From a checkpoint of a small transformer trained on Wikipedia.
Size: 10 layers, width 192, 6 heads of 32 (1 for keys and values), MLP 768 SwiGLU, vocabulary 2048, 5.68M parameters.
Architecture: rotary positions, tied embeddings.
Training: a variant of Adam for these matrices, 355M tokens, 5413 steps.
Each number is 128 + 32 x the weight over its row's rms, rounded and kept within 0 to 255. Layers, rows and columns count from 0. Numbers have three digits each. The size before them is the row's rms in percent of the matrix's.

# layer 6 MLP up, 768x192, rms 0.0731, rows 353-446, columns 0-47
101:111113130142137125159134146146092127148167135117189078177148075091127184139137097146114141076168129151138071151064147136113128121187149160110158
099:144070157148109123087113115146157145099172153117104119110186141117162091131092076170141102108144099113174160076164202107154146101109118163152167
109:162124119167116020092137149125105171079077143079096095136143184149084088151026088104161112119165063123148131102111077136134131104120141099137109
102:103155167151215149168159091118120168100137185102128139167152097075143109091119113142093108111151152141148109086132128130133079112157167120162109
100:145112146109124147159168107091113075191125127140153159145127147160099116217130114068122061057140050172199160136135130102133082161097186162078143
101:107100068147108096125201120058098088121082156092066170151134126118072114110148127151130135081117168129155166137105121136097148117198153176119159
103:138090160128127083112154159180146162117149136117112109153136136134107183139139166115139103115089063101103113165079005110117121179149082114098070
104:076066144133111188123142084172148112073135204095149130147168171129107188120083120136093102130090153061137174125123163102105127152145108143087111
097:151144135106129176104118154025122139211100118144150100108133076139122160120169130178111152108171169074105115095099139154174100066144173099164120
104:106114150106123164100162154120112142085141120129102168103072146105073090131189124122130091133168081171122111173112177099142083126099070195124178
097:172119086182143105150153046146085091118114120117114133137122082122076124145175092090084125088112120099172102057164121141128158201119126120094149
101:117176119165151122100133156109107089131126153198107109142048118143154135178153134124168144143104196097135104134107099070107168140105110114083173
096:086163105102182127119147170105077112161098123153145069078091132127114112054174098183151100134055168128146126084192135145148113152104131132099165
101:084116141077071112124155150140091118179155137104065101089148144158133097133114118165196104142145069122118166145149163143100079139152134167117130
103:156093114124052160082170128145087122104149115117096071192153118143145135121163170117101084166097118089085107125138141112147086068137079069122108
101:082111104142151084179103112171151124175133146140127168139099163111151096162185099159062098137194202120168133106094119101095103192159136098151132
106:080161017108215094110056129127087158176087131109126107108117105161066170146122094167143102146103136105162085138070129125067079124111092150135125
103:141176115156117166127065097162189165141112131157163136154108150110088110108097112159102112103098184146131135127132138145138075068109133132108133
103:123127148146098181153134164070157172121112133114117156193153096113113197106145139126190129126202123160131126117149171142120096216081079169152129
098:095163162151127143125174060154142091107118195106176160156132091204148138122110041136146169117104124144142085156159159066084119143135165129110161
102:136123059095062147173126162116123157096128115111173178160125136109120182137091133149133132184101116120132124160108152147129124124141169115146078
098:174090115155117105085112153090114141152158141149056162118071136139195137154063087124097117098125138124167139069143141098098097103147110132125150
095:128117119151120123064167151124165102183108147044147146185115107123173101138137138127120136113082127134150124159101132104165111168158090106089151
096:162129170123138147110143186132116149140113146095166121139167108117104213154174093108103053092166111096148197080134141162090108128102103134137184
103:093131058103088146135144099132109183146080136073132098178084109125138143174189115154111150164132124116126061168138122106168094128075107119107068
103:087186069091127208119138091156161101122152166153075116126084129124135129109140187093111153073094155147093101101187128131150175081148106092099127
106:141140125160197103168127081113099093162201090136067152133150099112111168132154131123178137102139129102074094166076144117125131129106126166159164
114:160137178195148123116181224100114130117110146218153137094125171125107148134127131118118162145161096096119104106079108163092186121149111126147142
105:085121150120166115106164117072142162122177115117170126079122097160100103100126117113147126082133090143104121113100108135196117133052114120139128
095:171144177204085120156125142099113050121163079144106061121118121146089052129177169127148129115101117123143171104103073133154141152145123132129153
106:109091105137153110086172124107062107183126109078062130118147156135154122088164178143148128108149164139125044192133118134142173080093148120162133
099:119080154106086199154149157114136063156155134121181138124079115177162104089177113125065100145096109069078101138092137094129143132184133131125075
095:177129171141151117119104128117124120132094196106204111149067095153151146147142127136064139157161129141105132105126125174138126141127160136137085
102:097148123185169111120115126092156165125157113121114143065182082138126154113145175098069167134118076128158131130150087146085107067140149111177162
095:135078118149140126106096137164146142157115107142187158129140213063138099104124121165114163097114123127171127104118133113143216063172097108204134
097:147094103118154132151160141102116094082102163186156108124187112103067122136067131116131146111095117137142125112163092116116125096131225142102083
099:143089134159149130126074177105083154075120113135097147171120076148140126135141077193169140063108082109142163100143092098146132113123114147100110
097:128090150119120074148100142106136130150130125144148157135151155059190160107106101098186136110141145150068117150041145110119112142088074149158078
104:095163137147151093133131151090145130135153088124096099116133120145137101128143108128167129181093164116098152207082120164101145087086092083135127
099:122102111123163120120172144113145144142093070147119163098119110117110184118140142115088148105105140126094141091089156134134100097172104104152109
104:193125159165138127128114156162145156141080076114172131145163143118117165103130097155187134148149132139118124078133152118187064129111139111165093
102:148149144133181108118138168209157132161123125105146134111172117094116200133129181135096167128120075103088121163108147084172169139139103135169096
101:176142107154167062137167120096104100113123149130139117107129147109163195115131092077088128126164109182132095096100125133120192060129111081129141
099:155101141121060143159091133091103135149117107115168130129158216096121090168093128114130179106107123147062125096146123175093111150108166115155111
101:120139204161137085161129103144188081102128175055144095144154195152137115085178122137144093120062147126092130154152158134127105161143174068107076
097:116130124126093158114137175115180159022116175114097135119130098135113130119119131187112174146145141105115132127126088156161180138150101099105156
105:162133147169152074127145138069081116126130091166136210158066155138091115155083161151149154130148130118149090110050154122114135112143134200125170
094:090130129167135125117128089113129157071118112197107083084131153116119123124060070172138110097122131120133086168175151140150108118115154148161144
097:074144122135123170194147110123126123102132107124206127112099147119079137109160126110134117167133105182122104175078166149119161164208144161107144
102:108159127106202123151128128122068136128100139093126091060159145105149160156096048172088141138112138104126172142115132107157126141111104120135065
105:172087096199150082102087089113156156113129081078200166135135166145139134142141116148174099125128131134141150164119101160218145098142172144127118
101:130147123144125069128057183096058161145147123127119122156148124151094177148150141146192193139124166103140112163140141124117108167095191077151088
107:174103144158155064155116105068126138120085149096127093107119152115121130154179151173183144078093150073090121083056116150143161074097096111174126
099:094112123110147132152201096107117140147072127138167071149149111195162167118148171134137116125112130136100115133167097084117156140123156110106142
103:074106114129121150032128180123151123184158098161159097097092121140145079036123150071138082092117126142139118136171131127145134094139070140101120
100:117076202157111116080136123126145098101126148127149176174123126123138165130134145141113137077134127181145092078067139139122123168131099155064138
098:090155104122161141127096089198138150154099137116159101076091168133116154102174110121072120113110107115131113166164154149139108181156131127159126
102:078072143113173148126138123140136097163139104169094113099071157112108161131158196096115101082142138099127108127116114050168151161067180133124088
096:099111196130107103133068115157089138149157153131134167133133139127137190091126128071153114105096152209074109109149067099153092183134072159057080
101:127161088142148173117072140089129173115115134115123130129140144138082151055088087119181108075127148146097096151142161133100156069140121156092151
099:078096171116115086186131145140126119139172116170101079125108104144124082157106159186142141133113130144092178166110140113164176168086091125085137
103:121163094157090153115125074131073121166087100131111143133132076158135155118137162123160089109104193133092124138136178088108147126025109095160113
102:147138148174133182110121155142171155132150119162094067139112161103118161119158160125050155110192119101156119104118158180133128068128158105120120
097:173103135100128084103123132122162103112145148076109129112125146093124098133086182120128085100114124127085068116098095083135130129106133083093143
094:131097095160099138158138103081144185185063116136129163175128116153125144113181115102105083164101068125108070130125141143134109151167096161093152
097:140109119042105047114116142132169126089092153107210079148077066134111164108143123115155146107112091117062146156096133148101112133169182134058184
100:113148148107147132130195104120074139099113177109108147129096106118110157079150136148198108156115160112095139160155072125105121128143132128131157
097:167182176110101079046136115124109116175086143145131180142123076136097128106098138205130137153175194119138097152147153161124063127149139114124118
096:157164128156088110106170114085101131111122155147103175136075120183166080117188146101110173153196074104163106075096062085081207123144112123101142
100:106097155123148102155122098199170153120115110136088100105081136118169158122153159105125184057154129155160140097108113115107105129122149082113124
103:166127083118105178139092166095064185170127169159088124124094119096193134153196090126123109169130181115137142196147155116130103127167155110164132
100:149154077136129090136064146126131138116108141122093158136102144101134083137110148096148140159110145156113159209115121119202159127157205129149158
098:125088166108227148090113118143168137098153079181153137131059126138119125133138163162146105092128120166091134082146173148088127117088168139191125
101:072077137124131108137136152116134100139116167163147170049137157133179094130103112200115136171127146064148130091059083131064112144131080163124103
104:120164155132123109077122123089129123090140119145098153131104160120099104143096143197048110131157028123075069094128112087122121164117116105147085
099:165050129115118108161134117101136071096131130079101153102116078140158096120125139108141086129096083101117128187161155099143153126092191082169146
095:130087164117113127144152121139113120219160137153187080075209148137172097109132088107072091125154102101131141118150135170093132112110134089159114
098:108113140085133108149117120091061111130089117108118104152127120146155083082199118150189121190143089178076190068088102117100104123119111096074127
101:114136172110124127114188134118128121173120114113063100161153069152113064106047124190147144116121167174145116127078104111194086152087101107140124
101:141151156104126108123122167134122195124146108133062049081128101130168190142093135136152122114105088165123132247122102098138159139123146091128137
096:106129115121131077144147186151141114187092095140178126125186125139181078125132169150066150188164105134136095140134097152172103162137149108121091
097:107139143127140141168139131134121101146075157150114074162148138137120149126150126093124143182088106145091089134153135154102183152036125117043079
096:186101132125165117154130143114185087149162134144140135117154136058161165103100085152097170092109131090110182112157106142178138124182184175122105
097:141153168109139148083131185103139086076162096122155150189158084147121134139098121146151128161079149166114118088221122137145093069142122067120118
098:162120099093051111120123170155164149091121150166129105091126169125131195170107151140087165112142138111107131060146107119071120136136153167144089
099:194125085157114146150155097167115115149157140106169126066142144170111148148094116147127092080083164120136119060100113128127101102150051145155150
099:115104114127134182105115109141142119135115131202103165105113136163155131108130118169179143136100139160129135126154068142150076178124111145140165
100:145141147121052152152151178113097128127142178158179108120141179099049167163128139135158095106125177095143136091115108162145091068153114150128103
098:066134112090113160171147150098181098158174118114193123123192103126117139100122128130107139120069088166137112129087125125146107121117114136166107
094:068108133067148091140085140083085155124163141103118034110152130145108127086121106106099135112139102168102079143107139112153154176113126154089105
097:082147128117081126042096149196113152200139123163161166123163157134163112113150129153160132122118105168118087140186084099097108079093176088162091
093:099150092183137134163171116122112107097100101114140158138093129089073182160083199118053111131095143116127139095136086120117128118110132089119150
102:136073103092149133131125126064180100107117123093130130132096131072144153078106126157068131129132129122102084170151174126186092126125135125193076
103:130154162117144132124168050157091101130141151135084129123157152125124110206082118123165102095102182132184083157182168121120126102122110122141110
# layer 6 MLP down (transposed), 768x192, rms 0.0689, rows 353-446, columns 0-47
100:174110112143057131122149130118148138155093134113084109081119124110103117086126082078148164088197143099103142146163151103153096107075147089128136
101:081145108141204139152136099187149122123129179080141173151118107086128151093147182142113124112062165085129093093080139112115133145146121153185136
111:146075070103115138108147105163168165120120205123093148101129172139132132153156135162155123167100121127112146102100180106163160164127072198145141
093:156085121139178117139119079123117124141055103175112146104100138065189125148101137162099092161107086147094190121116124086143086110129115136214101
104:167157154165105168189137136153089107122075107158178111123109105181180139172090135127129085115138120102175091111146111126159072138115111121106206
101:090137168123169111107158142137115157104154131144174125112140132140100168087123189077083122141154139097121104155100118178210118137151138153184088
104:114117155096088138136081141139131123158121134134069097091159099092151157111160101075158135137115167161099080145125172170105138151117147142089138
093:193150126121090048111137121104117091159100101199151128082088104163137078159157155111106140102123106103101045115119090141109104129122129091177146
098:199121132099103158125165152174162181173097091155087116144168118127138112165167142128153057199186108103138122051128107093124113128123076143148151
104:083102152161157121129143123120131126122163110184163120111097166095154134155162158097136115129125093118179116146157110176177142132085135164131167
101:123139150145156120101053090130168146119147085138151162142113111102028186139112129168140124087151120124105147147108067129079095128079084164149146
102:107123132098097135115127135145153125123200107084116177112104139155122129098177167211098174152148152133142106082132124196151153092184095103099167
091:106162151152121125106105155111132161110140109169167142099127159173104127183119111180110091168081131172178185141137160085115172154139113091110129
101:163135092205120086116139076109109097134072160082109145111169042109110131095132101117182161127133134128122137120135075133111133097173095103141145
104:126149057191068085096153140142129119105058103082145121174116141072144130104185108155131165151155177129163123097049158152145091135130164173092158
105:162192183143112114119094189130125119105121131126115171116123146103114086151107156098131093219099086125140160141174145121080145117143099068118148
103:079067167135151128130124107116180065090197159177180201122219135157131090168138127135128149147112150096080112110164114114136161093078154165162164
099:147180114080065187133075153083117160015114097101112110157125121184134112160110158144168129104083145092093097113131112131136125135148098134128110
102:171106144117107104148201164124147191115148118171131077096106079088085066155087093073132140110124113151122112091165094100153151107103146153093127
100:143110180163236172122103081125173083110137161180091087140081117147139112162100129075125128170125140087128105133116125187115082134122194135143119
103:111067131151132163137090107077087131111110110125175153153165107126087200106110151134164116124159105129113158099148135127147121123162117133076110
102:099102083183117136131151110105065188078119137105132072106156118144102180127135109147132088137139174152144120122145190161075107116125144118085125
095:146161090111107100130162115089156175117105117097094173177127101083134125120125124153137141133119166150149129071114131156123128159082136065103138
097:106124046160132144181131133044089095061076138103145137108116181152102085165130098096111164133140202187124129128124096137170166169148106139120104
105:201062099138082063089115137097159131124113135083135152158141155117146143114142127118167157172177096091074115141141060119144086113059122127123145
103:084167156117131092146067104118151124138099130212123144169099120083141151170070090101109117131138085107132049131102183166112124132122123176120150
103:177109089106095096156067088138161144122120109115099113133146116101091136113139069153104147160120116126157097227129125130180055124151138091107110
096:133149093081126140118110104133129140139088085112109102112107101110182136075137148165155105132170144117135106137197163082158095129144142109107119
095:144109096117114126157113156142121153115050162149107180129092114109096105134116140142102094109137179125110168093111120092146131099179091164103192
096:135102127073147188113118099152191073161155150172100102185106127146149099145101137175120148115124127078129165099103126112125190119187147134105154
108:071116095084154126088136123111082121091134109148147146169119144125184116117170190111121082117130112156106100132156100124134174153090097123180159
100:119156107113106170131085177169110200138141130176107165096093127156180136131121192075133155147175111094142148160092171125147181109158106127114133
091:165130151073128095114111096156151162132170066126094158123166175138110108111113133118177128101105094155080156155114100156066099136118151144109123
101:099106116086151116073104114125116103128077106077100139192140156107117077127134162085123141108118112164099078119100173123172097178080091185146108
101:180104179132143068121124129124146149131124181125135126104158113100151104128133153100121226104103142146067063110129170158125110121172113144145182
098:153129196151130140157114120086142117174142122120150133094116113134137102142108121184129141127134132127087144112097113145133062126099086144209177
102:164110116152106128117138119150156159127162111107157055101179131130149149125105153118136157118137127221156086088089130140121076134105140084152123
095:129128094151091140134065108145136151176100179104143141125160157132131184163135142176111143091171153116118169117094173104090154123122178146051159
098:067107128170075178128095115060146181160152081125133145131141130127115143124136142109147135113160146109117121120107121126066122115149056147173144
101:099137124132136092128132154149047163202132113112137092111126097141161067078131107128094132106099118081153113117121142097133141150090144122060115
103:064125182097152128105097138071107126122106093095144102125144133096169101105158137093099161166098116052115217126101115106132171089169091120119111
102:093137124120159100165147124079149177159178107139149160150160145111091143103135133099114230147160100122157165088090199114074089139195161076201166
101:149112151114152132116122153162124124122146199059102163130157076112113115114127121159180128131021106139137085109165161150084112115154126108134103
100:181106093092084223153113114125151097087109153126158171067082087112115191129135143118164103102132133138166158121105136166141113151146121088089132
096:119173167110115147138125158163135152119091152127104116093166142059133143151086156095110100147082171166119102074133099182099125108103182165103087
100:114180151128100103151191179139171148181137080188096118108124126168162197101110163125114129158143140136101105150083139174176118130074139147058167
108:046121088132152081142107147096082150131152200098120130132139101133248128126133129087091175136090107150126141092138131166177123089100129114112099
095:128202130129175156139113168158183120124112153110171150097145118140122143130196127109109117103094184139143158102149098163119199124147101136151183
099:156129121146151095116135153112106152126126072111146183152137130093144148192187124129095137067137160114164117097102144085116149126040142148116189
104:140133135127147142119142136103124156156142198094151106169128086146123161137190130180165120100171099150189137060058155110140093142160134147116139
105:146164062158157070101122154173128120186120178155092116121136054162137097095155115100117131140154088201172123118079099134082133119160113117067182
105:155135132137127083078109159124159119134157198152094200133167093171105137105167118116118120063111135133087128151200127105182157152091150141157130
092:068152090082136140204133152147104113106137085177054089129113130123154109104138106128125119159140108165107105174153161128078100135138141117092084
100:159085132131160136144137124136117141175117123132059103195163118146137105151192124124108185166149096140128109063140181090148148104131100140157184
108:162160155066129158159090033117141186099140088125086123163122139123152170102125126103072156093102086099108143173146111122082082122163125158104141
100:138122119082097129090126128156133252161188161119136113140110156150075159076141107090054156103173132200117137146102176103108123103094106165078116
098:088098143113123155112128114153122149122122156107153051126119164140170103139142099188150145090108136171125109155137138126128172205106124174129154
102:115140136099127138114103154146051080169122124119127159095138128094103103136182139140142124119076134101151099168107165153150118166126174087117169
096:114209089110107105129161129110140072117143186167038161059134070076151106158072130133132120187110064157149058146152174148106147170157177090127142
100:119117155119118071085147127148181146118169118120107115131093104209175113159158210134109124061082137150098112123132126109152136066124129147149084
100:179084129184155109130181122151161086112134116128151078165115108209156048154137099113166165144146133094095139170119112082140071145116114123102111
100:108164115094113125136121139122063101089111110127083171122065134128066154126176124155142131107167088152141161129103084136109085080102042098187117
103:133193060151141126201074129134130170118109099172126126084089162079159138102094121126116140117143129151141135073112175172095139165144128105095125
100:068141148087117120122078144132098150144160044147162078067122094130166089146142107109051172159133151139103100109152193159084105080100076115139122
094:097148156097071059140119172111096205152132163128140116110143114051086108118122134080137138149156110175092114104131164131092124147109093119162087
098:134187154125158187164133123145089097119106100097108152202071179140137125136141164160147097154134114180111076085104127085125138171090136107112107
098:086144141119124086153084142145130080078100147172144150108107115117166158086073145127180164068157089090072111191137090193134165167155160145175142
094:166163208136147116179130093122088148154120179134128114120088144118086142173111122158096135183138123119145125102053102101089129120131134083111132
099:065142125139152089144119103126108168091124116094094145172107124104120129110162120088150140115156133158163094138130156106091175131152076160176120
101:143122134140065041096103147164130078129158163142101115159149182129143135186134126156116159111132150119125125139073150123150169144067122118100110
099:123152148072077140152092120095164044091085108090130111133135146170121069094114123138103167117112143127102105124087105160151103121160083128121140
104:106094130154163165160177106164101191082138045083099154069143153100108193071198127103117120132156149099153120121087170148121122153116128143133146
095:132087105095128138126127171112089108104105085096163130114096112111132102168124149186105128162130082126136153164163169120184063114140134134095096
100:097085152102209139121047142078120158224145140121146153109098134105147099145136104132074133126160176090163120107080169142105154089165148123134143
107:112095162071102103142100082101102140148107108184135089140109089155065141169177132145057143105101120085155098084084149092132151122173104117135099
101:155099144120154138166153122122147152132096088127139093165137121112105125121130129123213130103081146177129122100136107131094148105094134154102170
097:162081133185110140100172116110107152093135073138099185132159138155148146136137069094162097093176115088142166164101086094116068076157127109189165
100:111163096192096148150155123091149078164071135118167160093089129156132137105100123120176167152213118132115121088102115163097153083130124150133179
101:071176086093099176110099134144142104115144095125122145135090133147100086136163135057093127085168154071078084113130111097153071130123088169116124
106:201133117113097117095122153110185162106127127113149129136170115127120096145141155166112156120188187147134147149108103104151148099101128132080117
090:134131107091116046116095142128119148230108115125095099155102143120150131190150132103143117137140136129086157129112113112152181158136117127111157
099:161130125150161121126153166143095110179167109173107134137150139068152146084165111130147159148191174126112118137115109051103115103094112181159129
096:139132160136120118099129113063120166128105182155172081103127140158137148159121119153099124112084092062155140106123086140141157068183134159118101
095:154149064176245140153124165186085077148063144130144141136106164149131118086167104115181127094126187172151170189150127097138100076141087112073187
103:155152087122137073142156154156142144121137201106078106133108133146148171181138145129135137146086123195168091131183126172093100117114168093125142
102:055066085159191108118097159071095098191149102138124104095119156123137125133090131080096109080182133105161061086145167143125143092108114188133171
099:142071120085112143122101121088179107111152117118144093095140117136089162130121169121155140123164109144137141162135107152174126161129146110144078
095:119124173145168149157148137146143056171167138185215170115129152117140126139143158152167183096177181138128100144156136161135244106106159162142167
101:132110190109070157141138082174142159076124113066131116122145139109191081075123161090152120148102116164132091132127129163151097116121092130104109
098:181102101112142122131155114124128200124166194106145067093123104140141130125107142105165113136089146153114160099175086090125154098152150104095130
101:107119079131093099159126046130118096128094099122205141164148127165124051117133167140142143129169121095121120096181125135142196145134109099135157
096:143094144137138182220131124114145148186160092129140112134126146063079146076132153111121100170142131208130141131114181120137139151120157144115112
086:141085190140115130085105139137158092115132139080138149166156134031126123115124128143113140153096138114101098177129129058125099091102142074170082
103:170129157128138109096155173130137068113142076137144102095167196104084074111145166065107142112123086123118139122089185155055115127163111086105177
# layer 6 MLP gate, 768x192, rms 0.0758, rows 354-447, columns 0-47
098:159219145168109143191090189107181098133144161123119169160088173107139093118101165074091198150141142136137166115138093135138125096178145077155159
105:122157114167091135174122153058144096140095114104189193127108121109093116129093140152184145175082139130120120127083128109116162129127087116128123
099:162121084143112089085082182111097186156151122162091101108145142107097163108120105122151145159109157086105153215052122055126189139128127128158085
094:141105135155100103127108195118183103140154135183138166113140135083110100163154140132136101105143147088153140180121119098142114073126117120171105
099:125047101103120112096125084151098171167160127123102116101112135117173136127114128131201075111091119128111093113180171075117129174093096082113083
108:155109151139144104121136166113113092070124155153184169094073185131111090123129119138077158127163106130131134138100088097163196129139173121158130
102:109136153107175136122130117138168185130156169148140112131144128129130158139155124101150099175123130103136164177102142152112107103066130115098129
100:180163102118135073196176114124141066145107106094087185149130145138167049106018116108134115143129142122122161126094072077145157148182110157123162
100:117166137177166112081128145101095147117197151125126165121133138081136181111102132087116123082172094155106108107147116097168159115106088129156138
094:132114147124148106145145140117102095156154165154101141138169142096070092151116169102147151131136167191128122143125143090112176094123172213109141
101:059153158126088124140119166116111182134118110136143103123130120126107093151074177128124127101155165122112187148119093099115124150168113144125127
093:137139100133172103173107186116083139147123171099112114075135144076137139099149122084138149084123131100080132108133113176175123099105190100147140
099:144163090123095139149114135062132138110157118066070085088148138119113070157122153082132057179172087159085114122099051150093121113164067097133111
102:105090148132155129145142121172108062064124117110122115188122143168152148097103136138120128135101083098125139121101144115130095170203080136171117
104:106154064153134140118078099080156108132104129055093176179118185105165157170132153115124129119114058162107144132116201139158142135158101114165120
101:176142131125121145119179125128165048161120118112137144125150164127197115104139122081074149096170129136090137112140142129157193150098135056164049
103:110158123132096166113075127122137170116112138175145135109107138089163149152044078108036092160155156100102170132125099135114152109167135103148161
100:071133164113143149139150129157142101169109143149162129111133131117080133117122119189097122185146182108112145118065096119143140147175149177170092
098:177133127111088066104159146144183068119086142105141176128198085145139131146109169180119091144142064161113068144090165112130152110111117120150149
098:107134124138142199122184169132127199158132109113112104119098126090106121116108126125197148105065155104094132158120124113158177141088104199158129
103:104106110150174079162135110110113099092150115083186124125149106153081119095117136087125076134088134122098154109145147097095157088125159170110061
093:086138084103139093144066122139169120110145117090064150097099059126138108080118089163135091128122098140194158116103146081073131142108098103133083
093:141123135145144135094100157109180134165137124133156121167059091126160161126141114085098169176196048118111093138141098113129115152116128124145148
102:219131113151164125125163124159135073102153157102126106140191135074111123082103116129147102118095117141121131094076170102133144097112073073142103
103:150160186144171070108124132169172069118128110091116126131165083134115103218090116113109103079095156112148151136133127065126074146089114128153135
101:116132141144151131154112115093128124134081111175131148158169068131108177145127087147123146154118093095143059145087148074134130116136111096154068
101:113138161189152120148104137157098121119164097180084139129148136154061165143091129096113177136105106135115111159080069159072166076146166106163110
099:116135134144130150091151120127098158089139103153164169136100133162124148199103217149087133219145086123141149124132151086111163083194105101142137
101:062174145157170092180154127137155132139118165109128132129155134117111140171204109176098176144143095148092116129093138096078135155112181144135121
102:143120121128116110233109163086091143166144168158147149158143192087131176112083101115079134125159185110083147123110093128147091085163062138150126
097:158136095139149127162156086148150103174120145144104124118076084108136089142168165146169178083159108112090086155131133087078129155163128154118182
090:116144145096117091111113069068090100138099153100108115139164138100130138150150102185072159135118158098135090107092138167198152064083080101135089
103:166068119178084047161148171116101112116161101143107116147161138108136128162157129120170125123200115083168119133120099192097131071164133146109122
098:156116127184115043127140119111160104088144133123099129158120089118153139163158157139141151142165137141111108138116127091153107139124137154123092
101:106128152112176141107118102171137205169100133125146090097147131163127101151069068147157131119163157124076151088091131124147114165101086136187151
104:096154106144144126072165093125115141100105105142134159084120207122137129113119140120108096142140160118160119106055136089152159103149146184138114
099:158123089155173112137089142155097159123049067126134144173135126141141138138168076055172123074128157137121131160122172111107149076086066125112083
103:181115148167148107080136085110096151105099170125160204142125127163152192132131143129124152084178104148064097110107132106111101184172185126169124
097:118143047096091119073089136101133098153113134172098122183134116142061069139136129184137104150160162145134125081119074145120091128175095194162111
099:069167152132170102096120138127130128079159206088117151158124129089169091086134102161155120126102148126135158028088097078113194109152098135135135
095:141131114113125114103130121102116149113117144135119138168132120088180095083117098149069151174148119108178141069102159100091131135165130150114139
101:100141100167137159110094088185149062125113148142105141100151096167124102092145038105116079116125107148041158081113098077121164054193152153147086
104:127177161091111087166082124110132106099174192096156108145152102071138179153107124155099157138121114122147104140105132069134181122177155120139124
090:141123148155104152113190104128093178117130097171071157101129129097165126140136161083094094099161166095149115109107154106134180081146121170134127
099:151106126144136130103087120134121144152145162120084155119081205054141125113105162081128182144148136115112133110166152154170174167144147088122062
104:125089144109148109139079129120092128089140164112118129089190125141179130175200142101119143081144120136131145102076130084208120119123061090143100
096:124147160128143064106123158059145073173109137087143158197134120096149123133079097187148141168151149126139132126117140135115160170083135160163060
105:117138155107100112144080125105074177141178124168118101137093112082150125173105188102143101164018107134096189147117131114159157098218108127139085
106:201179144126165094082087090122080078107077156133142081068164148113150161106146179156133186126143124148113107137155130078208158111175100130124134
098:137142130143136119067099159109057144120142102184109111168133156116117142174121082105132059192181136152139198124081119108109133085155135129119125
100:121155129168111119126140151083134086172159151143181176158114081119145162135114105112127186064165126085166049093130085149111084127067144121137143
103:132165143151133102131064121106121081034123150143168108167138117182119150089141147184158069109111148055115185166076060117096134113081134138168199
107:088141140126115088101108103113153115149105162147147144173173132104123202109107115115174171137152132116168128134141125076137097098151077130142176
105:143165090091135117174147173172137093118057128110125159132136133148107103160105190159108082134182154114139082126159168113198152142137080089119174
099:183156107116175124079113084153088096142090180088023126134180110076084138162082150152119108124145112124107144070101127074105146165123153113129107
096:094156121113079171095114141111194160134193104175121203136137163114127081180155172112097134140119128161140147122196186111128131099163075093101090
106:145083150104160129158061152119170169064145140191120020181122127141108148139123126108141129153144133106138127152108062103185113091112122109135086
109:096153163101161157112140127098115180102056145095124150105105175114140115151098120117137172120127083110100130106164156131166145126155098084091110
098:127095186084102183112147133169096096117117119113131133133099149107128152161121121158113068102083099132137112079111113095135086103143107006151121
102:163141179202094140121109180120144142124145148177166132161120097092133135145089159142131173186091162138148162126181135151101165119105116134105152
100:125119096155109103121138120093155115092181114163121153139139146087084096209135125160101183168193102113135124135144077113118168113182042107169161
093:150104127129158153162091123109117181145136111156135133140139182161155113131123149095170216125163110142115134141156146091095085087089061098142082
098:105121170127124126181086206140144113076200184096128185149162159136130075122154129092101105109160062102112155196101181142112146096113091119136114
096:145138105098158073157125107075120107149120136094030124129099109142111153139153112125117156134110056095096115120110125123154157167096148079139110
090:098141153135088142131168115104190144185150066177109101198157141102122074131132188088131164112123189102128148119101215155055117105140147165133171
096:155102119146124099085103168106168108155179097140096152129139165124103113162110181153084120138175081164126141147099143101130149086145146138135077
099:116103113154213137185153133117140177148156122124131140111131121121137185087168099148127111098103107084118098084111105135129103106176217085181128
095:143140148192172088156065085128115150126117112147171099132121187064182167138093109152168086091095149110040157110081126089112126097159101168177096
108:206162120106182130196144113126133129101146143087122133094129126171123140130148162141124111109148112140095080078140166073116127156131098141146183
106:179124086116194087134158130128119108187106136118043145084187135142133063133178089092165116110123104139120129128094116091150103114126198092117112
104:152124123134126160094137171099130105130188159090130158106159134089177162079180100100161143160127153071144075178162137131150149155130154122157076
098:102154112094120141080095128164206158132123165118105161125114156125187104122126135125122058107124152123107126133134123086131142096157101116180131
108:167183147147136153101072131112166192065119151131113146141076172175054172080095137118118078140134120151074150128153164098169106192212095087171119
101:135141113151138110185146136179126091131139114068140107152141117082154129117133156113174056136121206058129107109174136079149165104152103132139110
098:150163157114131156081111183127087141137100129149139155137122153153112133112124166069098173213140153198083131140132065151153162156115133101154098
096:115149170194147132172082098118092113145149163148118134145099159153127150015073156138121170113098124137114137176074104088136136182115093139131121
104:132153143171119129147114147185171157096182142160087142152096104109118089172123134133113091139081080135137088151116086067142152172149052137090133
100:107147147172092111111101104114109140196124121216135096084154172151086083134129118126088120108147119073117106108058098112107201096103154146193167
100:098134125161107153108119109165165078187116118145143156117190119077137119087118130069080063123156162111151165111102157138133134105126134144174169
093:135133145111111124131115138114096089097156224165085185103099144173075159116106120088142125108124123166101151139120160121155114099150116122161115
098:186130124079126128167117133091085068157149137152129174146108171131114165120098150068111154086123152146141085100130130081160122110141088082155095
096:134122094133142115097162135086152123099100136101178125113132151171128087099094136151116157175156102128135164107100098114093091098146109094181096
098:149168111072046124093151140091167120115141158118133103151103242092163128046104164138153076124175141148079142148118153086117069085162117152116099
097:096127159092099084162100129141113148097186161115182132121126129144163142107141050080146067151184162122146116068091104118132144141110142139169143
098:131162137123202152148123119073137155188159119181129159098142134111138123169153098084105148120226107158127114130125152112123118170129144115145140
098:192150135151156110137096144106144158107169131161132138122118165122118154106124085106152135191162161072123119096121148069095159153145110162108122
097:173134118078120141121104164099114085165128167107154130164129157182123134134140098121135097128150107124156065122132140111153092154164095122140074
102:125096137167119144132095120102086103143173094166099108175168131135134130097049132114097172129103127151143094149089167077179140116099133063188152
100:112113148148108165096151102109146093122113142138112123193222154042151114138094122083041126095165103154153076148126162118117133103122152130144155
098:213109144143156087139142177106193101117134151120105104153169144154180078110132112123131162089139120137091063121102119157123126085098148156174142
090:160112188112122076156145144118150136115149128095163119148070110109121118182165138143115163151101089076207136130110075157095152182128083089157110
094:177147155204143115114117152143090136161120192168137107122153165150139110149095142097175154126136176132140183129075120111100166116187102105130121
104:094154204119141096135119171176084167151084112125147080166105147163155120126061121128122144119117173138163118100188154115134135141201143143117095
100:136110103097138123197136141133173088071164120113134117129127082129140173084132159101165141189118153090078172099149148069174143094142098066106164